{"norm": "rmsnorm", "norm_eps": 1e-05, "qk_norm": true, "tie_embeddings": false, "init_std_o": 0.0603, "lr": 0.00274, "beta2": 0.99, "doc_mask": true, "train_tokens": 127900000}
Each number is 500 + 40 x the weight over its row's rms, rounded and kept within 0 to 999. Layers, rows and columns count from 0. Numbers have three digits each. The size before them is the row's rms in percent of the matrix's.

# down: layer 4 MLP down (transposed), 512x128, rms 0.189, rows 483-511, columns 64-127
# up: layer 4 MLP up, 512x128, rms 0.18, rows 484-511, columns 64-127
down483 101:488444592492473557481513537444504539517451497543511474516467515574475454505537532477526489544488508534548512494512529523509432468580472550504527482583497528425486576536449502521495534534520509
up484 101:500467455504558512548466512467506470472548524461506545482516544523520493591512504560531499476543461511492466475461560442442500558494472450534458430513454434439421503556498535480510490509483526
down484 100:475472548510477530472561520532512544600516563509476484519433547542511486445525485461563574497520468483503456533499473444517517591499501475484469541573487570587553507449566479502496519515433441
up485 110:537461519494579522530481474519426560450450529522475467531500531530479575539559430509490520482517417537495476568495542472555513468503498473488511519442482498492528505552482492551484476521428467
down485 120:529463469480472544529532461452523462507503437458526493517502538468499442448518418477463418508420552484510433490494605473476512505505539477454472525518436517418440550495539491504517516488506459
up486 096:582554517437472483542468556508507501462434459578482517458461519520453453481518500437493520524442516527445512541516516508484582495502484519526543490532451465502498525518525513506485432498526509
down486 093:547508481490492556579487544517524545516508510504498521469527505556455504499509538514532431443516531520518464515488559472447471544469570538487482508512398495450449526508455478533445525555544481
up487 105:519516496422527477511519417547466552473466530461448476515583522468536496572452528509509466517510504472384501525569491429456491576484468509486482523484457482539477436510497501495494481474490535
down487 109:509442527486513526486516451480503490526433513482487528438549488511516570458497565533482480509441510516464433561501482490464573524531563576547501538534528430568477546492404567539533475490486429
up488 110:519475536528414452501469493535564540444481528474466512533481487478511488487473476556471575580498512535515452514483506449505485472505486475496487509448533477595561551486540497484431453503563557
down488 111:453511541525452472527527531455518494518475516496517485489485495452478496537459448588532566591503519565573580497521532533458522543549469495418504512496450486480510489505462445433460469482459504
up489 097:499448497517473426506507502529520519507383542570533511482544509506408493525471453517451506491435463560472460479545472494428539507506478412471555474503546502508513437484483549503516485483433446
down489 117:488528481506480530525569465530493453487479497553453502518626485543534446453547480555516504470520512464429481443537444500477488500452482457569463524450459453531510555521474438529470480493482504
up490 094:476507518597461459481422474442534516491513545529521483614454553568480558498570507418515510507433465526488454443502513471529552559434482443501556464502554484481516482552532559475534546500472561
down490 092:488448490457532460507556509470478442515520490359513451522532533546528510498471546465477415553515612469493470490437518540515480465583481526498499510471448523543531544481493516433546534486494450
up491 101:518487462545508522511463504477452492481497498595512509536526563521477511498504554573477552464464469560540431518438454460529550504447478478550484432535588523520583565490484578565573474482477461
down491 103:494475508563462497463557439495456559541536489521465524490485538495563570516505494539473511501392498479474480517516519465523499526473485532447571466438463447538482557526499524574503480423531452
up492 098:571441516481498565504496526542467580543443515452482593462546493555507499495539527444442537519555479562515440436450505459443468497458465501488486548472534440533520423518525525554497479550536467
down492 097:455499548493453432516578497481514444508578452518458480524518479468500530477466398529536449531442537440474494558487441545535452482529524528481472481550510533480512518508435461514470511473500504
up493 105:495454487521487503623484447441539464467491511524435537512615490519469529519548502511496506449490459537490453480509454487526501415391463462546503459441561459520603481505606547493498444481461463
down493 112:473475520594520548506478529461522421510484551477481478425515484510486433469450494464494462463493480439501477539527468482418485432486489576601444476513516535492474461468554513488394484539491521
up494 094:485454541447581506529458492569505512455466442460495527495502561523545434425474535529466510455590503515489445528487449483520529473454504489546601448487498397537502445494476550474510513508487522
down494 101:525485535566486474519515408489478500445499524508493480497476595485446488494553497539514430545515490475515477508526558480465564483490535505468416410552528522418456522585493570569471554518538471
up495 106:519456521458567535525463533532432510457403557580499501533445488551462502484432469499491529451459501489504458560508530489514530539458500536541488429527506453455499419524502545552498472490531543
down495 102:478475466493523436464488503455502538492563457476489485549484529520499498487531505471514442537544484509463455548532439512482430557520585495518481535419523513510521546452500513508553523550485507
up496 104:528466441533509477528443471491455617504466496542490459476452428539533523475487467439496496503534420455459544546494533478514526542467463474475523460492500413480593476518517521481527425524519531
down496 108:505539496568478478488524587548483521559510511515529448453473443536465541506514497514533494379489477489518485523516503557494520447507550530523489465462551545543484483506498462470451508588494505
up497 087:490441441477527456572447580497544556507470457512552525539580560534522536489492512498400461564520481472464483583500517489494512507496498468500534449455536510507463464467569478544512367501530488
down497 088:497517550559502462420547486522430486459473517461425511499481503431432447485456526493594510522484473578515495470448515472498474530551516520552564525533489476501506497514454454470539671455504473
up498 094:491481505460528490471505492500572453483442478535541489468527459451488484534552550603524462500459484477462522530416580459526454439475473505611572481496615469554510513528561528510465449484476446
down498 095:519564462517469501532429487572455516548510528565509528493460506569460492558521509552511491510540433511526470532536480566472472514474457500518578470448545562444448480488496449453548521463459490
up499 094:488461453479497551524472531569507516475545511505567521557490488531497511533515516476536563485452502489515503516468557457475493513496492478536589455471533462522489454449505510507575511480463543
down499 091:570546502496521486502468518435483468483505456569497523512444435511500513448489502517512480601516543549544486433485513556467512525506540484511455557484420488506508559493490476512517576540483536
up500 102:458518481456579443494452477487510503495418498514514525548508517485503540532476500466493469496440428477531480476539509477413488503500470416596494458551430436524499519517558507551440471447485551
down500 111:470522492565469530512481480568521542509526481524564471527491521481554472549500536444536558536539509518501456452523482551436551566508485476585441457457499480473482591458581478495536472528524521
up501 102:465522526531502449520435467627578505466518497459520487496531492431519503511457512571466554524457537501485475519401496483483508491477472522451507429478549465489461460513523564499520457556510548
down501 104:513437512539485575595526551532440528530528463483493456561488429479506436489491460592556440522499508547517449532461438484531469561530449545518440424477510499441442503505487487491463508476467544
up502 098:542515525462547508597535467534501519480522504461452525542455513506477528469473421504496458500490465498533523598510483426510531497503500478486494518417470474541517436567521541526469458540490507
down502 107:496526449495492522563436550577608469525479460557488467490519534565531483447463497570495502561511487504547409478470454429481530485414455468564589507510472474505502510527511539461466499509522530
up503 093:490484495568516481496530493522416437502455456506448503509556489538467460538443446510464482508511484580538438540449434481538472419549410518462469483456489465536473500507504521603524412492497484
down503 092:504433492513452514480509548476549488497527568634471524537499513464458485557456515454507476485511465503532562536471538546526538487458465430515495501466529494530428484490590529475582512528561423
up504 105:455556434525588514538483496522507448463488509495470454533558503456441469426520494516414486595540449496485496522402455465537453513493430557472538456490527511502515471553492544533453471540512462
down504 112:460491497524520449503413528494520486537451466477491514570544450496486499483454488570520487550544483496484540397477537552490510473521435480494560488494450480464579488609525505556505490515512444
up505 102:489411540477541431515429471474494507463529501590471520531509543431549435544523550555489494498555485431418522436480484480449508479429463493479475502426447515520589543528540512472560506464528470
down505 098:512442519534468493566514537504446527519579533556531456488473560456550476517471491492492479461534488504498462472517422568468498454564512550507536466487496468484512507436441456626509506494472445
up506 099:519457493531515383502528542424530520470501463503520484577522426496505438499484479457488486461437524520458494456494524504514551547469444431567529439562522458445521515544502646493521529491532525
down506 098:496506487478518517423533528509495469503549486476502528549480482593489549468534510491468497541497571407532520484511527441529539468497555513423556577523415481452556568502480526502582495486559471
up507 108:567478489497549524504483519504513504452474491544530441526502495538481503539489516485548491395509487463475436522447523540563448538478482514581486473515573516473470433554527549552529488537513445
down507 105:483555544518551465460387509498481499515533455470487529410568553597477492450526470517515527491496589525495498521516464507494530517514562464532482568522481478518496525559499475549444519513537470
up508 098:511426537479522509488490447531558501542526455536588527550484537467490535471572513499500521494530469469435548538492480465547501414426475409560515475501547429459585491511586557519530491508457492
down508 097:497489469476453530554576495515553481553523450496474478490530515505503572425428410564493559492575559536521466518521598502458464567511480505497484503481486568517532571488510471473496502535486555
up509 099:579525464440513465490451457566444516583506474638480545556513475452443486459560509484537482533490450494443525481459547486524581517492507491535441500532541503574480475498524505528556483547521508
down509 103:504461483475490501491455521590491511487452501462503486520493456467535501487462572487512556468433450518491501459431531451458493552502473569518438514480499535519492565559472569470475471541519457
up510 103:516546506459446485540452507489487507415491503486500483466517500450381464489464455423439537499499454512438494484464519441508469525535469490588526503509424474557543526585506508532427482516547495
down510 094:473460560528535438487515557510515531569575413543523516484539508474530519530495496572455481562519464490573534462439536476508482518542535543401504444552455537480448577532485455549507488431492486
up511 107:538476531507458425503469470479535511540398505572499494495505461512485523406490540500469589488542501481488535497519499497483534465448483479496530525489523486484552518545476544501520475522463464
down511 106:477507525462485454535511482413496485518440500495475456474505524498525552432488561509592484544577536504522512533523454558522487434447506431486461511457535542520505537531496454561568495459449489